From a checkpoint of a small transformer trained on Wikipedia: 998M tokens.
Each number is 500 + 50 x the weight over its row's rms, rounded and kept within 0 to 999. Layers, rows and columns count from 0. Numbers have three digits each. The size before them is the row's rms in percent of the matrix's.

# up: layer 8 MLP up, 640x320, rms 0.139, rows 14-42, columns 0-159
# down: layer 8 MLP down (transposed), 640x320, rms 0.0425, rows 14-41, columns 0-159
# gate: layer 8 MLP gate, 640x320, rms 0.135, rows 15-42, columns 0-159
up14 098:530475565514506413425647413440503505618644436488538512505464449560516413577456488453473533544574546522534506512595461536561481481494450457448555567482572547506453525558533551427439512481504379499517517474595515558455470514483416553522490460468426500525494497448482444567582430429501623469426558552471563471467590448542456539524501459514542445516591536501532460541477475447585524535534484545450505495533487520470492457520562473508571641533432502500420469480464536431479546468520480
down14 098:521520577429393493540547519570544523549455451517412537489471426441417452531502453495472453580492496476461436519563498464531518544461431581512525520499545541562452465591545552527521550580517539481477541461502473390480556545451462469571474473558570514431425404481537489502539591502497524557514544464510475517513448497453544464428563467481486472462527496554426555471481566488490587458456475424521485428426475521525556487400414483526557507479509548531560453538534414520446512498496456
gate15 095:507461481483502483514479515541461417472491470385478481555501423559432516548486492437475581443451465496427612534515519500456581593545541483415515516626490516565498477518499396482477510475430437487493533507463557390516439425466516577463525496572476571439528494383503529466498540597581490489443523460535515517435499477517535520508501484457564581515441439480473515477455476557416544629539493529466543473516580500444518590512544546523547490601526453511451454523551498483502516481568498
up15 093:531471503408481515504602488455473498447410504420608514596510420481484466559561416413570492510519424517522486475442484551499505511422476601475524490432445561539575433545519562509477433529493556505540534471459480574470421530540490514523498562479597486552528500490479489585538514392508446476543533462466581514519515373606515417501453575395572564550512456582464475506589524635487448498433511523566467545495519526514519523472474543430574436512435484427578531496473432461438560502579395
down15 095:464603550532542469518526492620557463589513501455608476519555532530546438508474493483588545539479474464561499429437523635501493481553462537559520457438472517537489471518484499481462463477469445550455516477475476514403644482481479499583478496493502564602405534537516386470481515430507417546637482582496459407516467429588491550513577557465576370524539487591497471477488509548477416557534548434516503549506502536547499577452450581571500524514532506562599544429567445467489486555462558
gate16 098:531502559530452514522474592477463471414487492445543569548452563567526636564475463536476442499526533460607501442509462481475444541492384459466524573476417471548454555548538489506518485431527502490514539481521511534546526526551420520548554428438470478474529485566473456532479467510491431505456495489494485530568386463486542476420584542451389639476586545497526402434514497410471361506510511525431450542518503420494509442455550553476455493506475372539534527551457518550414500516547499
up16 101:420559471560567487453495482464488480535449478450493514555552399455517482487422493542565463421584436529622577590347523529479545491520526497536482463550520509546449414470477439520433439560460539538471539535465521481503498512432414575586583565535486544477542377533436455491512473476544555543588484605536493428564518448541538542494569428529606551579557509487513553440448434439571501565544513462534473395576540491500487398530423554504546464466538504462484488459483518480483496519437438
down16 105:537540542582561502558513628571464569480573559546411532470472483447510507418581568510504536390493511539569490531484440491481463444467467579495426491492425464442479432457430545550488560568490404553534494571522563475574564599522429578470463564487565417575484425490515510538530529619475576492541502572433450520513497489514495602523515507572614439518459467536510580433564500453499584442530468435497505423484546526443509502566559530412537488527542512496498509504478442537445472531475521
gate17 097:450571478599457546528611508502483482516443470498536469498552538567468528482562488465443486515560491421554438495558595492416547523445456487564499464533532457527496526518463546552507434467444503549558466470532500509474487569470494527480499495459540522434486509431435533618492509508367477547488480382583505395532507534600518416468491480409481442485490505555500470478502479461484470516456475567481427545410522522470498553490495540431499557502434423549489542459589567471578564479416472
up17 098:510423453419504439439508468505584527516507488456495556477462526500488367583564442496592539487499509495422404510446542473475512534423471478440515479523582438470492474501620477460489521534534542422621448575491501508514493562510450476494578568527451624571455458515574385467447453493477492566479457513535486499421383376556500518448487483499503520445476480590444515514457523435594478456532502423578567516461529466490389504482469517621503569545375501462461467570517504504520501576476549
down17 097:464475420431441493444532498578501537577526537453465567374437575472534598528583525574445467458527493400467504558465621452529563481519585580441608479477512558482487439486500608450511514552483470402490504464469439523420361517507482506476532460467563504506471505472488525394419496535380502468467566527588523472430443551472465477559442486475457472431516493437490527491536492443540517531511530500528481544461492539541514499385513553526412458521439430487501515504474552457483397539614483
gate18 103:466473384545476517530429613486442422525558477458501432498438497482497566488509464573536556501592471503491517587524507471491466408511515512555444423567421484462605470409438450469381485445442461437510453451463555451462533427522469492497488538482456513518426481479525582523502521464544506523464481542388476526551483565503527571571470537575466526468460526589489495484430506538568494571426517508532444406496533556380515483588459573526411544510530459494495498510463371409460483478446546
up18 100:588491496539574471558483586449582540476534552464536449545504517510543475529547522452546574584453502497483409492474522564574484502548559549529513471600557511572550496464425440485420546562436530492544549549523434609606619563452484576530544516483565550481555473474481550557509477502576402484447483616562539458516441606511488565552558491561429514409507488465567499454598493439505472515474579479408326552557574495498549469498471522526537507498519412471513514474467457511533446570507517
down18 102:411563464431536590520485478619488458511511555494518651463465462504507554499574509505474431638461479480499502469505452453469426429531513550415490489469512474565522470507519488507397468515475520483365500481467507577492569524523521516538524594607456429499489466477544584502489510536463557499554543436465568443513504491555482519541575459527449513535487451439502488444553548558493530467548385435489527440527553537470418463470512525526544474549462481486480555457481480521522550540421511
gate19 095:568421476542586554577478532507532419521497503578633511541436499539475462494500548451512448555507501496462486436541523414503522600464436610460506512541452585439420510448545502509466517486581561535492587485475486533453467502496507621505533631544553488506497503406491574519470488464541454507546532435536552537512519516563398484510526538515552532497390557501473572472498490523545489497472481456439496497535536486414429497474496505450445564415428643468409473521457477549532420509420367
up19 093:529370508462536468481502531541501453540509491531524418434507441573500545495497467453536463529522569550515557497574462582402449462596500462554526462512566473426462522563540467428576486504525588442601527461521581485502443600514494447481423518454463436502431513444497521568372590485440428470492504509470423479521525548496499367502499598465538500518467483506485390522559552496505495493454483478522502461395533467501639504486583558519504478568408456448500509537468545556478498465460561
down19 102:513596525493576464493357480522545502482511536431522521488542545546507502484457517482518523528507462501507502495511438559389528502495424541564452516484522533528581466361499565523494522526386469554477502534387378440536528358484561544504544555478452511520473542516491518367470519502505570493397481612471546514516512466459428595434496519510530445543473515475540440484498588475520398433496452480531516448474436443584477443496515456529509506536556534517530457539480471397470414475540582
gate20 096:518476595599471566500576540469508511515545457602393446559418417596441614500468581486595486513449592537455422557524566511494516540486474523488549420469483528515575540506463465584539480421513441466498520472536511465555478481530615429477485589518418507551522524516520487517470481513449479514433494527497567525451647560469558529526530411519518452511566587589567444555410512538483487383543441478544648525503533594457529552455580528553489492526485526474498435555488495501501438521496482
up20 105:541517417533515443507520515543508553524455497445566518485502518523559576501506508509464432424509349445477517446545501541551472497490539537461441437577523515513473542516418481408522482513518517473497461518452520488451497385462412511416560545542481312385523557434506493535407570444613581521460525489458458466489573610431513544649447435472534489515544545423493484481478473432467428637488476494519535542566431553517587365542496489555514484409462517501498534478568529478562495475548525
down20 103:493479513569434519558507492553486457568577475597497493514492416548499496407480507527502407450438540575487432397539503535480528515475527508470464493537421593380513473444511529432477429530499483514551452447534430516427512516487507573480484463462497488358473479402552553538470540517440409457488490508533525539531518437515533565484538478530618423563501541563602508476483530468518511347476505454475528496663576416410517535451580423438468497461461509503632530431457568558519367393552525
gate21 100:493556535565492546439487524540499513455445479532515582520534522497413445383425490517593499577568509591572456497498477474530532490545540448487578472404535530515420560538608424547440464414522462502574498520520452513565492546484478485615434497472514604450467488591427422481504544553483497569497612494510445483519511506436475460546513541565531413465434485484547494553553461467570509484484485591499506481441455532516548520511507563407439541578446439491504524476418500470580512419409430
up21 104:476531543539544529516518368556601508641543510521526453479562591628569516541558485443564469454517505576447578516480470531502438511495445480504531505460444531531451552488503496503522487505468445504490504382540568548525559477606538473559505407487500460508495486461493434529516516462420505404511432598438521530479546479450592560523507603548515551515485549429514460470531482560474536436468586485418540501451569451439607480462459608457562499494455510523551416521407516529475492510430546
down21 103:531507485493496420583496424468515520509491588500569560447579413470525411453493445572472494490529494459422558482537536503596483474550497417554462590451557539544481498519483499379437562575488491589594535446476552547454498475589535504554521477498431508439469550530569617564467548462489440496483472494604483496487482487431609465562492414574470435560570494366390548472485467543467511531482558418524513553439523609482551428526562449452571499525482457460437543550512496565487500507458468
gate22 104:443613510486559550449410445488512532519415486542479477608600625541452468520582505518475462507423554470486572441472486543580544595553503481460467400511514378537401479512494455443527491419523440506536501387580487537436518409540486523533464524549379566578534484449577450534477472538580460475487594539463498514533530495520536524530501500524435510496483506513477556501370521550601571560570490561486543466493588629515517414439485472481554422516464494531484484376534540449549446487573539
up22 100:596424500433484442616424530506515517461523442513525490486517550461437514512481603525555461554498419468520486541562546498525413505517559456446515548477580491416585509482552504568513433539455512462489532567416430550498538573471451495447474526480527556578555436510483593492453532475464446410540552486554403604549562404521513531461458461488520520467498527590484563508560427465476567485550512466513485520510456525488474425586492505419475518525482472433529590534544437550482540501468469
down22 098:481526490529561593539501439556578461557586459651439462523516515499515477565489429476492523481430477569525520459450529461530473551579523561470484519426510528469508499545422548399564536448562519607493483360475563495499579529502563458457520528494470518588533474485481606442531533565538518571450467468507546441453481460586529523460496528552430520458435435541515488433548502593528461471438476549542507572574586494554471420379428488478476512472477625432471495489559521499393415391411466
gate23 102:565459517510522547510445508550479492560453441502488567487483582450491470523488540456505498456660396508484470531490526640505501497541479510468448489401474569540561581467486514641470578448579508493450517589538442478473539522552472521463344484438504508520515557533479491496561612451538413501483473508541570516462561610540544473520457503530588473560481515539623495529504503487539603472511450478557564462504551512490482417503487483474507501567471425505452433550508574559467456479520431
up23 101:487537487549487469566498441481508498570491460399475439382491435546473468519541520467583415480478466592580540416503492535530507471450426491525488507459514490469472486567456469400512491548490495507482497495504533488585426451485503402487583426454417511565501607459545516551508465481516468472525373478561614503481577554572527413482532418477481544457588422497529499544494465545456541518396507526499526491410566427388481551508454453530480494489450477526464430621525493489468543494530536
down23 102:529578507396505569535523407515440537563433539454514526566585504491556484527435525492450578577540423467539521430482609465467466514523522545510557529560514512499417558567590515447537565466402413485529494554441483505547469497546504533558542521520384436427467387449491526517489563476526561487506449535451428622553453551386506558553465568512486490540474429449527466384446590435609515516472502477507420500477511490511460527421462489503450566488554595500561591483483475558539456562433536
gate24 097:473469521466475538447541558509454588561443589539551429569553481498544426505442427497504475413471480567446499382476430451551485521498524422466423486600561487460420523450549488478393498579496487582420396526543476455454499482505562457550444545488491545475496497424565496500523546507476461505421524610397543561544467478428512541553414503465446410556529490466475536566451508511515492558482458541432422532548505516466387455464496456509474407490528560503385459507415493484556511423495514
up24 102:505495564555550494414486532477507440531555531528567561355498404492475464469415512536524506451545511512511450429494576546531460459472522520517494514562559492493535465470544389530461608491528513571474563605459509509551489434545496533451520447433461488445509495501542488502479495508455512537516488532494498457517587516498399523512507578493515534492491432501566443525463461458477532403551471440452528485536449473402314519455520460570508482483570464470419604601586504553552466504466513
down24 102:559552550548483456516479574493543512407421402468458555487474461439473536460493447485530512512534599539532421571438448523519447448462499477497533486387542406424460515534518446538436517535447463491448507541432541458484517483453391544512494408533533525382492578351533519606519354549494492544562498441525531458404528504523539594458516491439419406412529602555469446408534516500545460449540477421575563498569427583547536436502583487450511567484510503516578493497498508543543503469533446
gate25 102:544598492502548458546459477561419607468497464500430531531453468432552474431503480526510596522573488553503527494475569459496505524488501444632504487480511425550469554365522430458399531472579469465551562537586499466502438507531596493468457547489615576514546548472512530597396487443536513542498435568476542446508562556503518450515395464424504435564479453531478516522449507423543542468399523487407514501494501480443526414508486540540525482383433416598524421480430530481515581559474453
up25 104:527509468483462479494511538525513442421533461508488442459466508541445512508477472540393556511453417451451516468482474448478494541471413444578477502489467426568485415539491493496414510418533526503514498610565562532539487391446492452531553472447518473452435518513474423500542518452471527500495451445490535569465548439416437487458557532365523474546425546450525396540486557487456467517492571429572476545531415501460545526462507532476461460469415549541494560610521540477480542582493577
down25 102:550463503564520523618420608479493388526533434620494528523456514484454533497508540572417598464633484439563564531481536517492539497479477472479478566493519560532469529462524524496555500538534538461543443568504580481429494476550532539550500497564540517442469490446443560528505524590573415538447476469536517477537523565394497503409538462632599529455587490496424501557548452519505463458421484470539569434435538560493512451413429511422530431560529559471507539513456582513471497573569573
gate26 096:591513465483524492529448568442475568576499408530451524505531446434493459465576546488539428534471544532476542540518502497555503532514516575541512422507479441458525560502576465484415525417518476519531362516515527451417377561482630530547574588539455516483430437439577524521426541481538530469569457538568475441515496484550508508538542404497559497463440431502454574493497457536486492493538498543479486544549467562490480511554483543520522550561541525598520481523436535564535449509476491
up26 100:526574540519493466409561486541549442467517522499441530597528467510520481428502494487505360452521448467450396540498465475479593538438525594523577458554443454527447370449501501506508432530455614435507526469476430503517510483534416521526497444493400543569416530472537473428511446525533537409547516562592567526501520533583521398501473448546454520487520517432398511521486523491473467485461538540497471498456466572423562539464514395501446454495481546472463530497513506531531485438499484
down26 099:496499509388387580501508485523503522540431569339493453486494522436481615534490668529486488507539447532447480515538576461489493506464567552525458512598474528423468503487514508506462593611469497463509491484463427521627515440553559457496484496444541529544454544468468522525449500507508478521559432466582504477463497419563467567519479542501471452583440494515498547477439560490374497424501543493453472564483479507546467488495492479492543500547454491454478452496422485514553450528520460
gate27 098:588532467541464559548507523543504549463553494541498493464597479494454496470532487501512483446429439545503544460557469475508478464478467429564579438518548439503544438498551509494474608463468472471521522523552500462534495568418485492498503578581475451501511500519454506578467383492434477590638474523532446541564496600447367468447456523458536471464447432552503538508575426430538408389486450475376468539506484498434440493504510500501539477468501480572471488497445539469580575460504476
up27 095:537491479454453541578581463487591460544582553494508434567436598608469415553476453507505411486429504452484529562533523556464545541516427471481530484578536387606514457538530474460482441487492541513541490448540483452464462474433416483540467561494487465505494571421434512501484468565491440560464583431518584546470500495435517550522569498493467457462500543533442483386513497531540546522487581529458528547565473517434510482462506511408519463502469549485463482577497453415601464454481472
down27 095:533447402555527547465505477512500507486469463347432493474548506416536499469381568458511584478572484528509544535522503413477471507502509450493522425547446510575513542495530559506611534490499453519532497531526499502480382572448518504490447432533528514529557461539506545471468573538592552465514504508442329472458491504451464479522502533432617533576530537484567552545578499444507426539490459489559460484511513498522560482513533543487540456525483468551452498521491527517544504617557455
gate28 100:519495566449470580452482534567512518446585451440533556444486515535548461528546416480586598439414479441581549531496494499449525428453426456453571486501483459433466530501545627429458505461573495567454485574590492510522468458434501452510548573481534407454515419511469493508399465551529492535417578509465549573499500530467537479487478517484471482521463433506509409498501531566528466521483467552527372454477456515574639624423476468508505425458417435568472474478556482463591542454505505
up28 098:511521529420546556451422611509460506370550458534496485474378536492552591510448527471441491499508452641507478526488444455476448551509441482613509539453459540471539548551521519477447501517429467644527588504495558546543447402466506501464483456533480606472469452431491482574557458447506532445535429439449527507528461501447499532582543511500537467555558608511526475478443490514388472431537440535441572516452507569466500548495520464515487458468408468472548483467588570488547510557567560
down28 098:506518540512571517277539583552523511502506458376561509504531523485476568563480448466464509464462555461618581452436541463379534459447468521547578500508511521468453491441471487521543474513531516498438449492539489518485440511458573457525505538548493524485451429571460538493513554467528576496578469464448543593512528529481489507534432527453519470474502412528392407450454477494495382470455483505482442475439482573422596481358583531609450421513482500545425533573496467412516505540560421
gate29 093:534464579517465533517504465564473510505432547534479479496485516503535550517591483470557502530517546511531442511473513577538446451466636504467430484563512498465509456399423472526569489552503509420595507459522527473556510515477554438481568480517588444529524510505548562577443520434412500477495487532499393530410459548459503495528366571518501448488345576540483574495582457521481473430439549486587501524535515588462562525492500500553509429499496476419485578536533556453479480510530483
up29 099:486556545521529568454409494460505481560460485565492477414415532601524500498577500426534628529564426438568544488381506511473515476530536526474575480422448551589570449479524553529461474479498446554451505544541453480559492476485476391501501525383417523548526575510399560465482487450566567562548436471490497480459489433536439519431467603503510572514500492471518484485487589505498532474600426526546535487570465470394506505564607531536482511534504520542524464511502578560496451427512509
down29 102:477595489444471438496434555542427441582481525497443599503538519468462420554420519525537503508535463454507445465438539475456442455532520512464449472520450432561447422429496468536481513502463525491493418516521472470453542455431416478544404518462478475554471435540423497411477477494568469527456428555431517527507472485457462543517498539499510531486391568542561592420414506541491502567578512611503516526542519496550509492474543501504441509530508535519466447462442471463397431438523474
gate30 100:468482504467473425506521487421489492489520498558495516510451449438518421442500526570537549419533474590548501481443609452570365574476545505505464387532615473458445499524467494548610611485506462506499583558494565594467508510545466497531494487554514422502496534506545467491461434482539433480569462557522418572452462497541493557522469429541476539508513448520535492535378555475526499497413410500498542442525522507488404416548453484518530496516568400464466559438557466581470535444433563
up30 096:389477488524435545519416579476500521504459502460519440474467527511527513357461549527539431514573495559565468556616607517557458497484477480595530453463445530516455578458473492506495447431475516526511535581452577519598508501529473548585519503353587487518446490619487479463532452545460543414586477536366386655419536505482509504544474514561495580460445499487479480555563520527516501503507565525542473512448486528565501448484518545548449524483523499451495579462451474563562496559491567
down30 096:501470552500510582622439468522556561509563539689473463604509531499460462570513439546443524486500467416441550470406450542555528593570552542487384510478479498577584431514490494528430494530475436536439508572482469502572500430526500590520521512519516520506554420432464552517605491559614490513467559546587504411433546505490518502463507548445541460530503504529462587465540609572478531424470531502531525519505418399504549553548476483563501555442479516548494535524506516482538505514496447
gate31 104:456473521393473552461432451464509512489500650523500481490560569482588553450559540488456475483468493436455521492442564519514518560537568493481441568525573489476504555446485536527523556556523527526567544382486570574444483455546509419477465527557423578486437442480373496416488461471525498468510442478424461483553425526547560439506517544535454559498552551515585491471494478548477494386541550525600481503385465536592598474551485457530458587512558597496480555456449494443490492494492454
up31 106:470558496455563614497459484501482369439425391524490513497496518455522510620482552428518443591541511534518474426463553498560525511491529558519504579496514506529509482488479469525564521516478555507407467425527570531467439410554579487590508519453499500490410517493481494538533417533513485610482449533547581475599467590631474439459462511501468481430547479463446567479583594495540446472469487490519507480496454505476511445484467545514616525479499564468467433532486555598428482440592555
down31 107:495496468569525458540471474584539416536492459603411505503349503526482633439508470501445537501536529458484454548523443489544477508512424456556524484557448447551593522445496493470603501480544531466509482557523604518518559541571525414500507618472431418442485418576599442554482559559552485584522526499598510555442551557561588488544517565546439489352525500452465436520521560557557479449416473573477523480574506559476561500458551538561557449526530445510408452462524542500410560536489500
gate32 096:475485521514544485537537513560542532430487498540538523491519547454522475588455442419411475575539492508425565498550466520572490437536439524413571544487483432545458466545536511482426579496507470599489506539518539475475514578480393458514485435543553491451529452436560490541374616460463520438550433563532384511427559572511531399463514402397501566501523577519568535488479390397493444486518443521442450488356552523570500470515473494490438506442510523494529548511494451580468458571546529
up32 096:607476546579422513611493573569596564492560466503499488496495448434497457436516579636421507421439452479575453546463462495411469536603559547580469501508471454446538518400593547445494537500549482545429572480479441485495533515436539518442608483511396456497491530526525540537512557572426508558479503467515447514559490491544354463516515579517486492438513504616481483486413588558536529470560535478521482505509521558536568505501574602396521542458457562563550507482475453450571500465460511
down32 100:492546442393533518483562505559562500445459466368390398517489464559514526575533551478462497488635517549550537617486420525516556525414505500454569429525581464525494550455580503407425462486484431487512500459528556522527420393555574507434408437463522500582580565526498539489543522448487473535596465420454481527420581487490591498471468428550459473482545530434490464424456379545555418514473534465573504470463436496490486563483544444440495512470577497461395474562562486478502463481386522
gate33 098:472515457497550520537535537537465464524461452452507524524563474532510588576449489450482478495498462513519494509536631584524564529519491534554540540550623503568529419491575612502471505445454459578493574482554506527608527546442566519490508413497584468443532503381548606530546383520542448565544528478542418477465586427419492491471496520449511538508512613462488627507545570588494549583568485427548439457478447500454491412501441492599528393431559573529448504483619506572503506343509480
up33 094:584444581563503419496506539497402469468551379486543436402439488541574479531530572425482508514533477495561513379551506526600459547428576459479482586477584478446573473546513447408477483474550570526523521581407512457504499513555601510456499444457490501573584584573606520485518463511549499539411528492487459466495496401562478578545490469587649515508478509525478542499506603513508470505508524505534507505637559497503462509494544555444517508567539526491545518545536514461527572568485480
down33 098:503462505669505563478465485514520469535519425401505556485452487417557530484396464463510553385628423605479576501455517487531504580580546525541498549464543468545474514506545444438565501577503544442524516481444577505467455506466497439444484490435432508503398530612451479473561491478449461496527386497468517562376500444569506494534418428560493428522456514477535524459442486562519541483456483573543525495545532442422473534565540576564419602463472507398565567502538498489403614551503572
gate34 107:532503514503479518482437534494584479400496459500507434526498542580484467519487551540546524510523390604438542515553449545551561560537549474563377463476470469468478567478477476494531472454515573562573448394454470578513664366525455471464551489491550502481475541477495635429476570479510511565482517514490513481416501519521574561511479493411430454547495451557523474571481506360487468411403522552472515546474524578490520523456450486455462559589536482465528545508511572470382439484550471
up34 102:474554510503501516479550511384412490456429436517346524464531541533627437422482474525501453561503496458562428555493541566429453531533536474449567538575459484483497399586453559457467427484532562499394446524490472493485468478484393565493503429464409513516503436531511530541482465498466558545514518496502449492502576503519527548497402499484526454479455447454428495555495554531455563444587463475443474416475513533587458566529477581567571419468528495496540454562436549525420507565544497
down34 098:460436513494446540501536590488563499563499540572412454575512480526463334579584434551473482473591481483513470470577409485483543539531388534410487407523513507417506540457478545607519585500530572571518517550576489484469520459509469495489498489521593465563494508469545504474458529479493488488476435454473517483463514443498571535436447466551500520485448540534397564466524476447518459546469509473529500504570422472478447526449565387471449523427525423587443456553538512481508535462516447
gate35 103:540533506468471469493538524505486655515576467530505497506542509378539500468563476603465477580602413529465522474508528488457538433538433489492445469546503508477606574568488496484465510526434473476456397415558487448468461544474445425492495488444502492518563495490502595479512481416412439465440508441518464429443597518532489513508454530471517477539557509489506508427485514528489541472570552575586440569488460500453587506496506435494567450519511474554539488518464580408572442536430548
up35 095:422442486396430517450534561457507510548422499629536532483444451469525455496466487506463494551484601603567483445493470572483467459464526491521515511573458452514575520510463528542510496623529469503542423499507576489562435406453485493463423404546503527596565494452462454506665452491438595518478524488559473608431509396473485521469477623516571528537431530541546540504568494479461491446469476571605610486478409496582461504543578482525531514485532524523482549536436420513472406469487481
down35 100:506566481503519461551444586500518516547493430563495495607441540354498564449501538484498477573473471465492510486460404561526480511478449466515508468507568537442423581538564494436439557519531445422527401529552492546431438535544545507479521619429500512580467445432491522576451537479630523586483500491578469486366436589583576450600448514486519557446538474429447577466512528479499541531451568411529551509537527540459600549510419504501559498476521475561433516480440458454629568546551495
gate36 099:522458575475556536472462531534462467481508470430434446481535412439573463419383522549516482463467511491481447516508493462498456482517455454458437587492543509484490496433558527483507517490555390548571558591506373510546468530428521491507635623502601522421519421458512535488500544492488548538462451502514523551532490519467573486547366488528546421494478544457510386566441463583492480545562483562513563390519544490474506470574453503547580433395515434499435459469402548501479550555509540
up36 099:394528441541495508453518372573525529433452568554453555585551522457582508524483524530432505449494462416485455500553523462501573492534452526480503466484579498577537468494529529488415527479501388493476460474490606448583568489453482504459522513373529499494580407482526474501466554496615539531496539559534531477516495476401502524495537489495553423453547614516490443485499470456551482514558560538595448502483461454564368595474511455507514526457516448484536585449433455589490466529400604
down36 098:457602503481486542497415446567443513486487410488552391466475404496508528468529482454522454457374528581496470467494452490563471521530542500529501521506459524556511490464507556503508596399535474532503501416523468550462499566500449526474445540503545541434571400472481500482490503597642537527513515467526559564445590495477506523537525547510554486486471409550483407426491567645506500556578447494449480595508498460535578516582396449492504454463499608445496471511403514455516433518433520
gate37 091:433527554478519472430474453553470437478481557540518471388483518513465491473463495410483517555563540507426378575501498476491567537513470494458591431552467422473413532463464426510469546474585464488472614459496664530556469673480526517483409566471522530396492482494419451513489436493468521437512555542535439421506525428500546486497478424525511520524572493440509542485490512485515566535488560538494506486446477446546462462506461524499485474527472461474472582555464617470548499540446470
up37 091:636439478542455505481516446568504626458512635590540517493434523560517447437516542469425511541546488540425478457430540613515520502416439499437469443590549512487469475512563465449456546607474557464442404587509474516513532457513516524546430464590503489521574608502519519449472433454434426513488458606549450535546522517532494469464500498552502437491526459432549522576501526524416493376524469448497564569519491431571458474471462414431440466510497503409596491509396533465568517429460550
down37 095:460548463409524467504561543509523516572446520490516482478582559460466540534491481423422534424558522457531488498502581561476433432457516468520501497547469452476590530538492587431496499584576454410526588512572557610512364530574508507513483463547583479480511577522567491536584449467507506535617485548506476455543494603474536536561499505443489585472507413423515439433426547524488524515529573466494504463439528508447477441431432589511422498476525458473518562501419513515588446407426496
gate38 108:499392546505461481491516534553526480461394489467496454506455526495545387449507495530553564499517514546512534559539630566524510568457509565446507440463527501456538491474494590600450499480461464489573501414392590540504514508488632587554502491445530544474481428542477453508465441543501568498549590546545553514400455489589478421518486527487468585450510414420497602523505545455506382577465487400471492563558534595597458624532502498528553501532469541479538494534410524534435531453437501
up38 104:531583469475581527457519524444548544414411448379510500563509425414511460484447491470515571545478477619481394562513526600409429502479538426501463492555525460504560505517467494458467523484563488469470560534558478561551480452507532522506515498556512425479523426513583435553476490467498584507495461470467467492499568558547539516495387602566437491558557469511486573488521455587387466501452512478481491545461572512465390446541547488501528490470519530506476466472519547442554552394497566
down38 102:564479502513441469545490508458471429493569472473392586491459474472484403555468471527550491464480479439448550524549493474523376491486508495556548498486370487489449388499571605456526468541592511459500541509492562507476446492506465539452592459537593467610449563568482514476505540503480486485481582506454487419475470512535547566431534476495446436548498555468403622559491493436477414534494522482541526464561366432517467465409468512442446514586467417550511433474507506524485542562521489
gate39 101:511485518423418528519513477531462468533586420519529551508437545459455473484652509493555503507513489583533505461524627509560503507446468491479493494392459453432454485518485533506513400519522532494521567462421430478524479586527577522473516508568489490526438436416485582492490480546482511428498581489504484487639501432537470421640448514467523479578563519489510427586555459468468487385474653521489464506521493563426436487520535478545379415524510511429558433478465513553521577517507456
up39 099:543591501533510324509553568579470533563509407546484485494384525494518589494586505520535463493433537483491530507517564467472612568402593501492459411435564462460513441483489521537524511544513565459405396579565422449521506398482490493338573547467525573499498512477458375495491524521501460561492461489464471554592578526451505454476555531477457553568511494486469558524516452577527536480463484478565549550522434487509537498516492491513404484450550517520443455445456358499508464414558417
down39 101:459575493549487440467476535429465564394494431365534533485520581454553534434463526513552550414525484430543518489419431536528429501486471493506526512550579464490478447459480495520486572499468539478550528482610503528556557512485570494526532594510414562516581470495473392510508489505463485459615470493402538521440560566507505507544461536560479473452468564573480617494513462539467522529566526560553413520465523567509525461495405471520510476434510417516482431524478438557524502485460509
gate40 106:487472549532472440555631547492537410489520469623536506455546515544480585499502402501563479499495430511444536537513460421477539545563486453447596441516578523494455539537565494507496607569601558566487477552510460546449540572519474474564498463443469511424548529427461435510489475421484490476501491538481502464518444446423565522507469530581525514480467531495471519485528542623532548519462542478558555494505613506523508456398466557574490459512505581492441419468485478508500472476451511
up40 105:609491466483395474497586462463431523614516505498537544522448445445494618542420543582413515581459513584503457459551513402502595482498484436459494420437527546503567474499482454482470546575543511506461465396541566477478483681569506532567517465523518508414464485594517597453463576566546511509523451529481397415521430490486526567509526390572433444426481536480510568460472524518473414625488431532525496487500567519461547440434516532477503503452456540515405524459457491453525486520522545
down40 101:561456479556512464572511506457475409455550428547533528524603527491501464453560441513503586458471463494541458543462511396540478516570487455411483579546544483583408514481394452454424568511529475538575522500553408497483431583390495468486437513526478530436508616453509403428488468450444440502443379374494471496549411450490500573462571463578513547487576439524537493559452481554599455491478567425514539491414519569507503574506562470496584462442510550538436509526439542445529505456457500
gate41 094:542481552473560640487483480606472555479427562558481487623469517508480505421426451493476465514454484460471522542503551599411504483461525525524502530507514508523507473480476594428423573531481451481445432569512537467424492495398486559472529451513464507509609445481539503516515460459573490440491560526546402512531475403478490480442621570467590531480519481595623501480478573512522528610441530545497503567379538524507575522430554542491557476470494397515534537609462467565548491433510382
up41 098:474565512502519465527538475513487479438457510431534577538586531446489477520564489422569599541461453422557548527400489435566454483459519502564454504525459428517485497480578503490473438499578494580494500530525536469468518521514480436490520466465570456506483515527595490530464444558489543499592544542483468524407476518438456493573556497498528507516487462586501514502527483519484453548314500478541496546558520556495441547570535587564388450536456529601586454480484412583518496427581520
down41 097:615475487540480596486559538580447428425579535556615482551459444459412457537593485487604493505511535378442462512497454513457463496499632467513561517519469471552579492512592554351523549516597440489486474472485462528462508547442486515442507570553535495502549417499516489486488519479504435457403453581453583552512566462494505455479488517406518495540548515475507499536557401532462524449494467530463466502506588524488546532526491452558465462494472499388514432546510446460564506551545584
gate42 102:421418461491583472468516549524525469550484506455468544469526488538521542525524438434494487489580570499566527481524461519591478548444543423548469528568527422530464516509445505566539523362482504453462495615432522518518479474512559410478502473539471469506556460551547574455465463499452472615422506461463513535470430382526536532450513473584558419481504518420501528475422600492550542432569520500471523532421530520592548401581538474550486472545387430501434571526483457434485575439459506
up42 101:483572542484383513477521462528572438530500590521568509454529508496504426481562490488540631582594580417459626416468506496535524414528490456423495608446461551563501400484490427468443540487497505482511447508495437538402513474430533493429495546474490495409503536487552588438492504513494492587485445588413506491568486593474406559476552530452582483560503443462447384408650473488455522515443506506499396467493434501514430460532544420491512515599568458470526495536581501539488428491447415